python train.py --d_model=64 --head_dim=32 --vocab_size=512 --activation="swiglu" --positions="rope" --rope_base=10000.0 --qk_norm=true --tie_embeddings=false --init="normal" --lr=0.0112 --beta2=0.95 --warmup_steps=59 --doc_mask=true --z_loss=1e-05 --steps=3408
Each number is 128 + 32 x the weight over its row's rms, rounded and kept within 0 to 255. Layers, rows and columns count from 0. Numbers have three digits each. The size before them is the row's rms in percent of the matrix's.

# layer 7 MLP down (transposed), 192x64, rms 0.446, rows 51-187, columns 32-63
100:120179162114134066129079135183155118137131115129126164107105105099188109152159100098110133185060
101:150130063201119142139105133135120078152085163111134147130082105147188150125140147106063068164156
114:064128189212131130111053147066154119086106133136145118090189152132129130131162144123157112134086
091:098119122091097108176130057120163148159105076126066115163066129128122106086167101108143139117114
098:156169114090132135146131067161160136150069154160131166085178144095136139134083189180066134143118
092:076118122134122137097118151190125094142097160114090169089108131083144165092124179131090153111017
101:125126116107163110146094079125129164126099177154141099139098124138129105149107122080141145146198
101:140119138160072176090134194138112105110093145111138161128173105163150103152098142159163110141101
099:121113073170109159120085100074135091129124089138095120101110145105163160123114139119122122165147
108:165131118105131140128143034158135121164128136144161163169197098130101109120128139121100136113217
101:077160068124124138141100100132091100068069119096111114174097126104091096089092126118065100120171
098:111134127148153186092168104134072106115151146114080142127128109139045090073150180172128112181037
094:157121146096087134089107128104127166127115147151149146129119102093082201144124127163102156134117
106:079096081144118154160081120128107096156106126118102114168149185110151145148116209096092114178121
099:176108106059182038145142154108128107118171143119062144150144173181112146150159058129206128122088
097:138124079161115133117101142124127117135062170142145171112137139114110210131108148088201162109118
097:144109156079143090140165122180131135141167178106098112125128156135116125129123134096116125081134
094:173153102138141148156120138130137216138148167081114088137157097068161111116125183158073126120193
094:116146097137115137112119129156119094097116084161141192124069117090139165124136057124207148138175
089:088122115074177116181130161144190083123130116091127110126136098166176160101120114131174106149112
100:145105150151107198087151126169091172061130147141171175166097166137084150130084105148124143165122
099:149083118195142185138089121059168121128166127120149160147122154110144125155111094153086091107172
083:113182062080089147095117111150150077166073144111174167087182144145153170148131133133144164149137
089:141176122145161099097155137161147097132121125111104132086148161135115062175122138149193117163082
096:110150103139051091144159106122086154110121112151154097167175144148098127066110124106132166122068
104:037161125147123147114134135183029103108129101094125124112177146152096076160153121176137126137122
101:103131122171145196051121084101140157138172109155172100136138085150121164106172112176139154157088
101:150145129152137103147114081147116100143076102117146134112136113111149102092088147139129088115128
101:125154123111078116136147078118087161172119145109161126116086102162159175149149099102158175143138
099:129071150150115149125129087171102092149162206121142113082186141145121085156121176153165150156122
086:156134178124142154113125140142085106120126096147153102143079151141100120086118110168177160149058
099:164132117133112142162139127078089106095137118139079059124138044138127135161091107134084158086139
097:169133112197130101151197127067047106101150115101113128117101147133162128095140160119130114080112
103:146140201112120140157144120081122193101175112127075166124085121133069090089155105142187137090102
101:092106087137124104173106085060081125154137150116095146067090098124108166143168137121178090163055
105:182055094167134126115098141127115144122153163079122178063102107180158130083168127175127113141159
090:140172090105095134113171152115156085181123157102170088168127082169157106154138039136191147145100
101:108109066126101078151068156113112176127139063120071117123162192124083059144108152095156073121120
089:138149087184135071122143141137146118091085121106101140121134132152060121119100187137113124117072
111:083208145151153113126074071093113156163149122129176127101057106125080078109167144152146140147117
102:151172145165065146147083151178152152131076137145189124186129142156148102121079120067153121042147
104:115140068085122177152121084184130090144150075121175133069113121121177110108130123107121069188134
101:170151109131070111143137132112183091194100076142147112122166168138107112173139139143125087148187
109:097142130152140149106106169128138122138089123142123167140168094078158147122101138110108128136182
104:146140194152132178162142026145165172097103156122125085145151141101148079126119125097113198097171
103:100166171131083122153139123139151083128083144132124118105122111158226119173125084128065131146166
091:135155174133153075143091141106171115172183115109091099105139142143157138103147097163208139109072
099:076146180102140124166162062164118150166165121137132099161108139146088087139080103097053133105101
119:139176122197165151097096187088106148131152145129173176175153080114131150148138147190103125140083
088:143121160077181108157123123174101151129134090124104148115138116157146030052140099085166124146137
099:101079135158125165118103134149104091138135128137083196100148184102169132193104136083147140135175
100:123109165091134151171157118158141156096154155113143160105110165135049131113171106074200093073104
106:138137212136117068148105096095083188082154151198113149098120142100130125110177085116098182106092
109:093130146138099102160171096119104110101119125143148165139106143109093146152109104162140109137104
100:168156101185092094141104124097072182114135128122122060128132107124092124082120124149133124110038
089:057128170103086143145082126109158191104148171162109060110154106134147109100133154120172146115168
093:109135115115173133154127170141174138148155134078068158137063109132119069122094139124123149192083
100:132131110047048140141100095114176159112178103186116151110159127118114204101125102169138090128111
098:138105107163123083132116148125160137123210070159152147144085092124087042062156131126208148093127
102:070143213134095102123107129133089125116143130097102082123079132092141140083136089186131136056143
098:164188126121066137124152090124137147103091163192151089120101134156151151144092139092129145095122
107:129163149206096095142161136148075192134160135150134099102081096086143098195111093115138100075091
106:162137116122147165168148198101114119127153113173131072145080103170161096118102071092197160114076
107:120144158122141109115143140128219130097102071090150134116143114145176107197066119139106125084098
089:100117126131157090177178115138129143112074142103152121165153129161126096139185126147134089053204
103:114114132143130166167127184171122114106141119098105135143069153166129068103139178084138117102179
110:125051082125150116188099115105157108125091131097161118138175160122149186120183118118157105132180
096:113112176135134078104057158144105165121113152145058142122136107143068098092158069142130105145120
103:095118111109100147118135111125075134145137148113089182141147159143127158185103174129091091152107
093:085169151117137081127103133093103141115091141183100175131079084091181122162095052135060161103159
106:145084126157123138163096137080101154112104103116152200166157134089097165184145175132118159115144
090:097091111143101136029162176134130118102087099115138133141103152142161101180127133182092147171166
105:100126147126136122191099163115107119099097116145123171133107125113141098090135157125183072177096
098:099084136070084130107136108165108117154099111135173150127091152119140148157128164154119043137136
103:109153179147116147107110165124142165175091105178145124093169082091127137130150148144178117079109
098:124151120132136119147168175140130147185185123127076087190112098166226087116138141127057118096168
090:159130094182123133076193097150086123076138111148126087135128153166129117103152138117109084124179
115:186126072158125092138133101126171131159134107107137106159145138116101119140082085163120162123227
099:178109180140100137155112099155168194064119131087102099113114106129089132104162092156131081128127
095:213067148115140156092135159144154124130127107150126133153109154168120128216106094097120144128167
106:125100143190124142130108136177110154114111119104202099137146141134071122166112079102123103166168
100:157189094128136104153129071153137169163163119122119136193162172159135209186144103164115177103034
107:089113182111077096095098069158159174083135116148118127147151125117147116075214130136142146126194
104:134082146109136106100108133156164165127049118155087117140147110073122102090150179144129168160148
092:107167093151121127099187164100186148157138115117108137153178114120229149155155184098084152110128
106:100142143164106151144122123146086118148122090131164181156145154115102101099103136113111169137013
105:097129050177083160175133087125101119188114130118117130120146120148155142161091200149136097124139
106:157136133120111130178131147133107137105120173137155132144104133190135120167070003110066117060171
102:130093177101158123161145107110126112149102160161136148123154161117148123174164183113075097136128
097:181084154082103210103102134105157142122171132194107121095052171138135173104155095098124114098140
093:123155184190155123146137124150137131125193117147140139106112128069111126081102069142103119185134
109:156118060146121061164115060098074147119190134176142136157183168117092124108142142114153181124119
098:176155131149132137171133186110144128109090071115071098150180141089134110169147130106131141111155
093:128148136165142133131059190140151140177111125156136107143161132117165151083145045168160059096167
104:140143145095115100106199132120090085116146104124106127134145089089127130130114145113056192134049
087:116152106179119110113140120119131126120133086166142156110110085149126130105135000146097132105156
106:122167146087095118163155121140086116139131141111141128106174077127166092135126152125059171137160
091:147137116115138124091111119116137101148133118081153134114116088114098204211119132125117113142114
097:113100125152160121134070155055155122120144160119105080124129099093160140154114170062120154086119
102:073138127123128166165216123183140178128071170117198125080107133124108052109111159129135082106141
116:088085153120141135124090134121121192153117115096147106140146178142135096158130129162117111173255
113:084109137169092131073126122153130126083128161189144112138159150138108159127141103169120176213130
100:118122136072142111130105119095142157146138170123136147180087111073129104143092111105118129104156
100:145144146154081122145145132142097146082147134197142153113103152121164119137158058140147164136074
099:149154185092088154119179118079144137135178157117141105105105155162129167119200126136062163136111
109:143133094160084134144120102094061140104188169162104121160100198143158185163144122118081167116161
101:124148133093133136104163163176109152112125135092127184136095171143106089157183131171174086162146
098:137196077142104095118139132122147139125097125133062138108120109072192100168115139117080180184151
104:116122078185104095092167167094128108153184087149147129131095153148144150124114136165090129150096
090:144097158224127135093161095088153071089102175131156144173176127133138135127151104122159124161128
090:143128099109146119107080121188097110122107109124118112095194166129085125172150192133140064153123
097:121149149115137182109083210121125124126105147122134216098099141111119109178131193099163105161104
099:142171148169179094126141121091103128039094061148135135168122135113101090151119136156141159095145
099:144150128089138172150106114165073145173072110120144209106112084088140086157128138147161093176084
100:125105096113107114113200104122072125120119072117151128141143176109079132152092107103133107106149
098:136112132073143069104156101096070083184132079187104118123135181115196153112164105110085140137188
112:134124076107055161136057066153145109152133092127070099152103145135197134113097129111138131118149
103:105086115126149111152171100105127068164171099077092120120157115103059102101073101128094147182107
100:179186142134088080157090136086170146108116126182069207105138153112156185131130117133115114134153
102:090108097134101148148135111109173053106151170145097079124175175151153177112149165140109107183052
101:138092157089137128148140149112111104109190134143118100109148170102093154178122141085132120134127
093:168149114170108079177123088105109134097070153125107125087195140139101113194129128089104098097215
098:179091109117195102093086143120180111108101110186115087121140163107175167159155134137136147123122
097:094111121096152114147081152166184102184130108131095207139123121126142152172160103124151129140182
113:074141140161086141096153058145061143116147181131130205132115154117140155101145120115115158154096
098:069124096158134135084094110115128114123089111224137066132065096105154071110108149123110110152148
103:207128098077152152139159150137118140135119126120184109115118145165114116129181178121164077088122
102:152111093163099108111159083107107137089108091100085115089171112175077128111139136167126088084131
095:124132099134120116145078156143139157133115177123134221078112124091206134172073108134158137085082
105:091113139135131145162215118090088077102127075135157106132120100085075095102139110098097110143148
108:123134045151173094151158145110093121148202132117099128164118141163145076117095112127101159132042
099:154131146107180136111155127141084106077116080094095100125103156098174101122102135123042136133124
104:127110103114084137144164133176125117129112166155062056184154118124087133109138143063163079099142
103:089144110118141124083071181151083092130110132077127166117130103175087164116134063148119149158118
102:132126123126118083140132116124103168147242179147104111129112138095100158124178143137190144132108
106:127086099121141100142091131132095131140136183186117165138170146096152141139160100124137138148136
113:100121113102176098146115108082195123163099166115116103174063104153202152152100174123075128092088
# layer 7 MLP gate, 192x64, rms 0.443, rows 52-188, columns 32-63
098:098068106072084129162088086090134125104136159138163086175111120158122134100169095168123120140054
101:135105074144139144168134112130174086128114069109127081141084169167124127102093120079136127072133
097:170105166175131089159167153105109183095153162181153129172132139127169124146146133118136155126159
097:093113112149108153115174149132122120154094087092139114178130124161125111147139136094181196119150
089:123154098115092153188189070189156149159110171135143150160087115133093167111117179092074163092100
097:142126107133190136166162070118115116129142133103121105140139132111168053125098070100129172134111
108:060123144094109129127153079121110099131122150114129104122082142057084149094179068093118184114113
098:164092151145096169151173165115150093150138063075143076109152168174147105132135131085142129107102
100:136091128180112089131188105132124114131107110095125115211168100143100131118053075139153094060117
107:198106195101127181098127103116124084140096100114150097131146082156154164169197123096149077130123
094:113156129126168127104147132130154087069097131139100051084156192132144148098119109171212106110084
095:137080114132122144135081111157093116155195103112101146155136145146174102167119056152108108171088
095:115125149141100132124166078155096130129133138152111109147072123129135079021106097154156127150133
111:160140137146119134127107082179107106111178161063172131166133095086126117097111152122143125132129
099:113124149049135155067153095129140114157170122117145161163130088166155131128170143153156144180154
097:122121179118108165108132147084138154152098150141122117076142160143139111135166051144150156142148
087:101157093148056089092133164122086136118149131174131113067077134137198090120143113116163101140132
099:092139178145143147056173123170199139169144126137083102145152102097134149133131143099109102199067
096:189098108152181063191112132094123106066102133151132134079097128142144104127107085138132102092144
105:155139146154123071093147097160132136110137057129151143107147114126154200085113202119191125118110
093:119075113154149139084165146195126139106142116098200084141087135152106165103115118082155156121086
093:104106134121103124143143060170155161074095104081106179088114186101143099130144112135111148122150
082:076151131181145052204105157107117162151115129083146109122152138183095113094151139118171166137062
086:119118152183100117143123088112143088106096196132163065138128127094162128173195193080156128134140
103:181138179114138096146124124120197124101171106129146167113132131113139208120130120110126137159108
101:132131170101126169197118163116188139114158053109142126150120157101144173166130104152160134164141
104:121151110088168135141098117127111113151157070158133119138118121138163107082141058125136158188144
096:141148134123159115122130137084155049148171122122109110138092118144185151074096078066143159124125
100:086127115156162164105091176108104170163137147130159115135136219122143149081135103096137126129125
099:133104191133113126142182125151088177155145130153116074144077137086134162135140114131156116144142
102:159159122145122115088120135094156146106112132088161138093082155137101144119185132125123135105102
091:166104139124099124135077109041101141154121122130155159096040119116166133166104108135117133097061
100:182079143162145173118115124096164124178093141125173073160092131214048102140113137164175117095107
099:037103142141089103135138174145132153148136137175106099149070118106166196138163093154117093118171
093:149071084122120102156112108124067156081117148103132138152101125163147131118137085198119179111102
094:074060060141116137148165111112141112139096153142138059108123155157201128064141105171147107162108
093:110155160042145107121134116131110174139130168112096132126115127130122195097169095121092129173102
092:134098101157131136134109115121178090099123118119139171122182193162146113097119145154171119140112
099:106140113112137096117137146147127154232155163069085115101125097155151141130112111161135182148075
096:088084172124122148142160156146178154149167196115119146157114063112145100103095099060133163112105
104:143163148140148063169153114138205121120145124129108160110135121093095101106097083179125110078086
105:091123040094126140127153158100198124129090127117102148114122112166125135077186115123168127148093
087:121155148106153142092189138138142139119161118102063156135119123169118153125181090152168149191117
108:125090104114140132167151124147137161129161207103159156122117153117108153104154124122115142140120
102:073137200116056125150125086109112112173171072140104134131128136169107201139103144138192085158063
105:166085102092150197119147093162159232104125129113173081138160117139143115090124121054118167147119
095:197170130085160145144187127137088216129152087089110101126087173145127118160147112134144119171135
109:153139094113134169184121104074161141088117172113171112198135091173145145122183097108145095176110
101:099060139124125122122174093093117150115158170124153131174064102116155088147138134148164183126129
106:149164165112115125133174127106180190129093203090086163161091067107153194126111126171159138078127
108:139164117114129124110080118175105096105169150137082172148157092130178101197116068141104117183086
107:133193169160121102153133117136098160115079130154083135117112157137152112170156080191148161093056
095:196118134130168105148130182136216102159162131102138074112161120192148121104150104115165149118122
110:139180056095145102081143143166100127111127133061145087127124129164169134077124117139094148099076
089:142123167130187153157113110050109117111135142162126109152153068181144101183066145067178162152127
099:146119130214078094145186103043131125108073064125129177097052113102089107152112122132136151143123
096:148101024080217129136065049156145121141133146123119100074144157192125158097109104127128072074105
103:106128174118137107117165165172152141068189112145138154161116141124162161139109116164148145180085
106:080131141099137100112116100089070170159125161125143116161124149115158145066138137201142067056090
096:140123169143145145175108140111115135191111169078173128114175124124115169143085111112095143129120
113:048112129099137164181052108131142148109125129113171105156056133156155162116095134105095174078140
103:086082151160135128128126095109092159109140109122145157153093184163103094112115118139208093132134
101:128122115106115149197090145165154086136148130157174128172121100132178133105084114158192139213122
107:167138113100119150163129098144109081121146170151108140037121143123087154184120106118139189119103
101:142130138173198185141161126097073093152154119137226116172143164156143143087136129080140076102114
103:152117132140091115125169130174099080139107102117169106159113132137145101059086116039127120097106
103:133148143140151178126080175117079124105159063092163176199106085161124133218152109143143080185103
100:130101143121153153105145098143130171141120164095095043115077084129133128148156132107112081220094
088:180184125135109140119171104122164118186061101073190137103136134178182153123133139133152148090068
097:167159153188095130196124126121150108085097107097095166160059117129131080114092078152141078115128
091:100116146095155117149137101109129080071141039048088125112144132125158146152082090128145159140153
103:150163145155128081099091086071177174116135083087075114167112124127092128113175108196123109141110
118:152127181121067133163086071074128104120167188184110141171163078159117120121070127183111114106099
106:203120082139195087114192176107124179148110122141172117108116085169140103120160075153131064161114
092:104112114216170135149111187136131168125116160141139121152151158128211099112123091185129127080090
087:140162111123109175151149172096130168164135164053113048133169098122062109172128121049107125143098
110:131159089158150193039096095106116183081115144174109132158082123115157156139121062149144130154097
096:143049116120133109120154133139126102094094146157163136167098111136163080121169125096131154200094
102:154164156152048098137132123114169169127145147098105127163080136145163104145133127137153139150140
114:177126096115133169102124133138143153110186071133143121167142118151110100173160097172159054164087
090:136101124117115187135068144076148112085119124082133096163151152215115148191164077077115176125084
101:159072166122103113132109121153164099128131174163151107087106137165136104106170096100164146130106
099:088083116152198047168107127103079116094120093103116156160137169193133092137115118131133158165136
090:125145131137174091138124203118115110075180150090142137120130155117030119099136089088148143137072
108:141115077122113104124091095098124138125152083077121132146081148139154133065102123180074132121101
102:135150130137121113122092081108144175066123127100115036157061098167143063167119070174118137115149
102:095093140138158128174137137088105119133170124124101124129148149102150076077078128103110071121102
101:108091172110164142142053123123105127062104149134082148074158076168112134131133136108168173168084
098:151142092102096108142123103109206086148129114044104130134100116126168100116079149113158159097131
090:123159124138131138114121111134121113140107185195137132122155173180167134140097189158144142151141
102:144155111120140076086116117136108162136151143112086127110091091153092166155041096137129140080142
094:123106104129179112104166124136136117091075108106146045129100182171125067124170114109157146167086
093:159165122048126163110141167186204102140117121171146128166124140144111158172131123121091114116116
103:114129069115129108134078128104161090127088081146164090176147147162165211107107119140165158132100
107:138082158121138146136147098136095190069160182103083068184150137138157146102115178117184149158102
113:125131116157115070167093159122166149106149142134113182153132156156132211123120101112175138108106
102:189158166109091170178134163088102178118135176138130129178144177094121145144112132111088101159121
098:096131076134128098175155161094072101129170122168151139140125115112144084139098168167203095139130
102:124143150142103050149074062093158164086085147137139078123143136163132126135152149108126143122146
102:156118155173112087131127077100089128110144155188120123149095135174135105152104090156129150126096
108:148142158096163126119187121128119160144139120097056166125170091053100139137123118125139155160077
097:117191137156187149147076183138137091125161113117120110103105098161137075114123133101173133059090
097:114134145156186152127114129147104109145184172108167105102065151127212114105141146060127133102131
106:095112071140159151109144094150110147112133087119115105214080146146155144139103110139149112094113
104:167135161137108110162145082143113170129092133189144094159104143129112084109155100128169160147122
092:133142151089124113145148125135046177183150132104063114129148134157111153140107108130112153158168
095:178092126124068138158147114169156091107142069163099126167124109143096112070144096097186132123117
100:143062157140131124163161129117074132135107150115151095116075112111119166094132056108094122165076
096:195116163132143174103110121104089168116152139161089078085084132110154149108073072092064168175128
094:157155131120083127113132098126189153122168081115156057106153169101119159147115116180148089112157
110:075118132110120167157141114086094096090195054098114117115163107189156108220175134157147189134109
095:088121132113137137085157104176129172110138099115149155119114174149157135128055074120155139131086
099:105125100145072106085166165175136162186102166138052117128098160124098109120127103106148178186131
099:117147135091195155119134119132174141113158160075146051193086089097096119097105122107134163099134
101:057147190135095091132145125133140182198116069092123150090172106141203130136057112123100114183102
099:152100080148140098155162136108097152128116086125160118125092160211150113109101174163166159191133
100:111163165159071117149110154154157160111182133093080115149124152132186176155085188124163102120128
101:139155118152183127116094109083156109080105144081071116090099115111132172126109106099111195171123
108:140131086142121206102117147192160136173156138111184098200103114123107140098130109121120110110094
105:080104127128141109101130120229153150094156079110075127197132120152106144127098110132130172160102
102:161099120076111123118205094150123163114169094049117190151159131088138159135174182160125109133108
092:086134130123066098095165131159187119124187107108107133159176098139082131155131104124160163118078
100:132094131101139125128116175145197167125076090120143084097115152111162115058089098167134116114131
112:129055125121155083152156096101133111173189109127128075137152101159144106121128093137078093077108
101:107105134132154114145088111100103155160209173171170158154106110095114161093151104157139148118152
102:211147123145123076158143130203117065086141169142112127146091100136118127117125089095135155068061
104:091139173114154107185110063119137185062091115117126121135122115111162190177134104169138187099131
092:079145148106174126164216111103170143138129099091121150145127187108111117087092105154158112133097
098:130156137183111142141142122113127121100158112185099170056165141161126195103142086149089137090138
108:095101143110092142105173141149181057084146133165130144146139092152146114135129096090147134171056
097:096163131086132068089163080107196161082120147129105104170121096202129158124107138101109145111083
097:149161158186158121144063133190115153123116115122095132164133139128129094170171121133160112137148
111:146064107109133096146126113141101084094118127212119091138127139136162135187138090039129179145085
103:153100135082162148154156097156120126168174114128101136135138144120097124089127069120167128192120
111:128148057175146133129110102151126192080122097125148123135154149119168096168123156114146131150079
111:120063123165109156171143149089135115111178127128101101103057154141197112064102106108159143077147
095:156195103114153125102126108075112120172143091106161029164116060144175153156181108099140094174105
# layer 7 MLP up, 192x64, rms 0.462, rows 52-188, columns 32-63
102:149119155144177159044130061130181142145122137099132110138132150104147126129081113193112148089175
106:127078113118105092118138135153099072122123153108106139078117100144134185120160178066114108107149
088:146159142057180121161126127113138139126146138145078126106103151182164131125068158069104158171085
098:174177145164138170120131118115144111146147206172128135076104167107104073122154141144109086111153
084:136115190098134133098144147169126107172107104146187210116126099148152069080145077115117139163118
088:152111128124136134165133139161166129064148095191117131135142126103134144169139111146177131125101
110:111146149156137063130139086107097191093080107188053144145153151060161129123092144155156103137124
104:111142183097145131087091102125122115102126139148144203151124056172101101214106127117111151169079
107:141122167131173112151134086109128158148139129143090095087109104171146135165104098122145143132151
102:129129130113174156111088127185123115170094159150144172108080106095092162113157140199222127164122
099:161175170140108110178064140115140103194081138165123111192081173111148081103057102088121147099183
092:109141128160097126181072061151106114156135094147160111131081162207138162181097110134082149121116
095:091177102139138150108119129147133127144110098069161140135166117202206165136136137141129167119183
091:077187163100089121115146114147107148075149163176134149190140062060151181146123147095111138106135
101:149059109154113052187141136149171100109094148107122156104088129103116159091174159122121118136114
098:142137039115102121168152178114143150125102079120192124138121106162095117131134146118134088119174
095:113118161146107131100156126096129148140124143143149156156116142137049114135114214090099170074162
098:162113168108078108115140150143089113138123108086186057146132135165140124146142104162141155149147
093:114160130194152066112130111109082179094168066111154109167119123160142092162119121164127106149101
101:168172086085055161133144155158101058098163133126140169141098088121113165137139171096160111145153
098:146122176140102104157054090165096111113145170107177147122126128163134127191079089135100096071139
088:135142158072082110088142130127139206137147133120097068146097155113113085163107110142196109117161
079:111114144150075167109077071136126122113175139127092155086115138167085170108146129100132123092185
082:123148150066077106104163090129106129090146155110109139106150178077144107150081139141121128161123
109:150173148155151099129139135076080101166171120146125130141132097106119140073117150125123122155116
104:160116116140188172126072156169126173098062130140170125151189153106152122166128133124199167162122
100:127101148169154193148116134095116117090142158111051138135063112108141131098129142118049100179044
094:133162164097154072138179086091088089155131138125171084128132081119169118075100108165133163156157
102:154112169114139061107133147138146162053139172166087144114119087150132154136108176125144096118102
094:090150116165188063128119137130135099145088177134100132103132140109094116062137081172124128106117
101:088134159091138119175106115095086097129178152115173086124144129095102153212176121066151118139174
098:120121116114131182106133136238125137056151144126125119116088151156112084116081158123184114160163
099:165101202115137095121106184128113059115100105074168127123083068129174179127129159141120118077164
099:081162088108122126150158103130125181140130136090094181169073127067155077062086089140105094123106
099:103126133121108122140105087195114092088115107110151161068100108146134105122131100117143094153101
088:134087136124147134155160119120094116100074174125180150121098109138172109170167136176135123106136
100:100086166073105120127111151163112149111116185132158126153141080145059166120170137161125084092106
089:130113152169102117131052096077102124119130196127107143160109131173116131064099123087152173112121
108:066139131147074116154105096184169141050141138122107123197183102133099131149169160159144082138177
101:163120127136120150128133112086171107179085072106135145132136126110094149160073094179135163150092
104:162106087060107126131149115108104095163138042097128119135146169153091161136132154067160115162150
101:191085130136163155082128160136150149120105141116182115122082114109071103160106113126112094113135
096:131170142132111116109151122124165193138121118141047112183252122139153103140161120118154129098197
101:125145181100174173081169122158090142165142153072154112051127151115111146117115139133076111089117
103:095160105090075117147131120115095123171150185103103108162100066111137130102144125089145077147099
099:162074116143148130181115133133062164137146125172123091113130120093163154157078147144067063161194
102:154074096133120126140143201133173132112168163142077139101109138167134111191127160194174077123120
109:145145098152163085109079135120087136050112149111089125193160087119131097103083131148174103135171
091:127118124123150154119103151121152154153108166157129124117112127135124150168160171185128118106156
103:074147107139166098180108060169116103135048160095133086153119136091120139156103133113080091146093
110:097195124117077150180127132131122153099176139137173097126102104119180098158135108173103109125097
099:121166110115139073107075161164119156101174184111148144112137155161123111095110055131135132117081
105:148135105093099121113157119126061153158117159178166147059114140084118104085157127140194101159083
110:135100143103164208143110115138199067177113126111124118124156123167138173124118134162151170132196
086:185097105145166147118193167083128118138112161099100146127099056100079067081161100116110158120137
089:159157196123133167094052137080163095080103069137082098100151180178123151142140155128125123098091
102:106132141090125136105108133172110106146090069080153104174118141089093148146145112091138173137105
107:125151171183164142146154128102109146133152149070167161061086125113153131210137114095098179127137
102:134113072107098147124150085138089151198165131179102098105197130145097082197129127095141095155110
098:095125055159148102126134101130095095116117119104132162179131163105150110071058124181153127196093
103:133110121154145135088101125164096164087116135095138165093129136153138153133092106122109106181152
108:131160078208130114119108136142115092184128107124111141144119114182125152174102073131107120193144
098:128124085148084124206102094188138175105134163100160151111083160154108162111121138112125179126147
099:130144182146124079145101166086089112112180106132110146123139220117147113145065101113074204115141
098:104115128090121113139153138110180134057133148097087108120110123071102078141127134167079149188155
110:132156108130079171112126190137098077150185151143174036170129142160197137094096115091116141092101
097:134172117106173082089107152150125113145055133070140128122185120130153159190108136179136111127077
102:125135137133130157085124111097176090140134076171147132161161177072202230171141130128114152113130
091:151132147091112130117094175199166111129141109155181137084162169130124148087103170084113156110068
107:116112114073161133173128157160175132159095122156087121154097098122145149111110110064157079068111
094:107135084099102129151171128176105105061085097117112197150142125087157125131133135137124175173131
103:142101132095120119086139146131162087141077156162076203125134158143081181093145112134173167156135
110:180131116177149105186140105136136168075146127187105133130120138105130100174095137113074074107102
101:129105138136066169161139130156147138107116142175082129152119123132170077148126149089124137117146
105:117120082124092064096147088091158115097166150127078132131089112118078139132206174108137105102116
093:170150133169105133091109190036185132155119147091064081115152142143147126172093122090119150183153
110:110114122102158156121143099027147143143123137117160134106117076154150091108139174134144161115030
099:142201140117121134091161115145118171176193216102120085143117125125160115141128149120141062112165
092:152143081127093089066104159185145139091140140136120124105154100115105202156113152112122126157148
104:193116112165162123156124150129125087175062119111131171116141182112160070051147115176138129100112
096:081115139184138134077127159100143107061144050112123133141140105088169119136054123132122111166124
102:158129142120114096126151116132131151109149157126146084157092057103148112184146151139110057172190
106:206116163147060143117165139105140186104106112099108153149168111124133117064125098157062136148158
094:094133129150111134150197139177143132092143130167088138117148165166091123104124134163116131146123
104:122156195128120061123116107118114136102087103133110114101120130129143192094105157112140147161154
104:104155159072076115103134094129096141189205155182093150150123149126211126114131133114124142115143
104:127127110238144156182133148139110118132124126058147152118127093066071141119132150167142157086100
102:176092184144164152090199160104162132163088131141098130135097107120151113163112137126135113096129
094:129121104155197146144159148165103157106146108159183117109084100105118134128048136119117072138157
090:092190086122099126110080132173170159186136121168099113147098148149135188099121143146142118057128
110:115108134142134128122115197110181123096149142079164098140108106150143118125148111126070121066177
097:127157100134087152131088175121085159138068087131045107104085122113143134089114062102123143116081
096:136138118155118172099167129129130130093057113149153098132101146129163147166119136071083205111093
107:122091122140152144157132145132142071177089091168098232117125203147125098109076141082135098144119
104:060134106120122115125185097153191101141126098152126141138155066158133086081177113135127118065155
103:098111130154081157073158163134111137106090123117180122145091101176120087144147137116094197128089
104:156129132088116099128089143145129141097135187080130063151147149124164129183108130113167188175122
095:131147086124155071067108108148158075083169116146133126129137162154120170082087149201102092124156
102:151090147083160126135077101147120136121125124128173090164109094155095157176051099093153107085165
127:113200128128066127134126086089147150096166147184151168146124146071129141141120076115161111134133
117:136132146105152115122186159145130127138116169112123125145160104157163131169109173113101121102096
086:121174104160163145133085059126092127116074104177157098143105157170132096093100115135137115141114
094:148122147115187098124143122071066141093182144153125098188085112088124173131083110076127127148196
100:087175147083128137092102141111132140145134107079134141165080132113173153140107138129150197160107
093:149154076115096092166121103177115058183134121132123047141152096191083155106120124135124083112097
095:157191086175145143152110071135088120085141130174163153160122147134111126156135137107058101119140
106:154169133132103055158102167072147114198128117106164081125154100111113147155120131076191101143129
102:088143155051129077101153129140120119168167169121079088115098183094119150130108109091110141113109
087:109120147110094094178148163146102152160181161139083164171114117163096089153128125181165156158118
093:127138109185139063116088084122111077084089091126114117077116140046165132040086111079132162129098
088:164090119125126150185168047099110138144143107097154119101114127147130078143074100160122134157117
097:102178126089127088102150070115076120128111157101139110131135189169153164149088129073161113151135
092:094154145154132113087122146121147114114120155140062211124121123165121120147149050141119119112162
095:122178126211120083105160108152129130115120161113076090113111085077117109138115110141110171100079
098:127169144216082151126097042126120157063099150137189093083158105182107109106151127111167078135140
103:132129115108068098118126056146100120123168104178117095148161136122159097119171104116158104090130
097:146155132168166099145143138181129151121091120159161168152095148138146159107088155148151166128179
104:119090126124117071116142151116050103169138148156159119109141153148160099111152173205083147098099
105:083178103111096110182132083185158157154187130119159151121102077100168102144109133147113110148088
109:154224134108103114121111089146097163119082102208128106135124085117159122139109088201134126143180
106:164128144140094149141112167146229106067110126102157084137140099116163121108178101139124180172214
093:076177146123072104114110090164079114119125125131122120170148048106115094117131063065140169150122
094:127109019099113149115105146197114105139144117107132109176147155149087127153158126170179113153054
109:125116111126133053162157179147102117075217092138108116119120108172161135096104118117143116133140
100:108159127147160130121126130117156163154112117127040155125159167120103125155213164142082044186118
102:107089131123124153082083112131111137081148082126140143127045141096095119115122130125119137112067
109:108128120105158118152097103092149224150161116138102146141081146121205115154134153098148133136137
090:062153106118169080092128095059107092128139119128081145129118181121143123141138100119161140093077
104:103147138121092156160089133102171114146059185132117095115100124146171145071108107154132135123134
108:224106150151169136058120149084165171094165136130103136124113039100143111095112160147126122116108
091:088126113173143096110086145188095133089129117201114123099134141128121119139088096060125116102096
101:156106096172107087091149101092109092086131067056161115129133078182127107109161148130158090195097
103:144117092090188108133115151145126145138090117186160121197126125153213102100165146091129132123098
109:096145123133089137139180194158157142136118132119193132133171150149120135118119133129144159110116
107:147141165066087150127137131163102156097150072164120127123084137119132070137160145174110106101142
112:115075146180166138180126168163104123180112115128136110165146165085096124098103156175150115193135
100:120131081137180102082120126190105127083138094178149153136142146107116171098164204168080145132084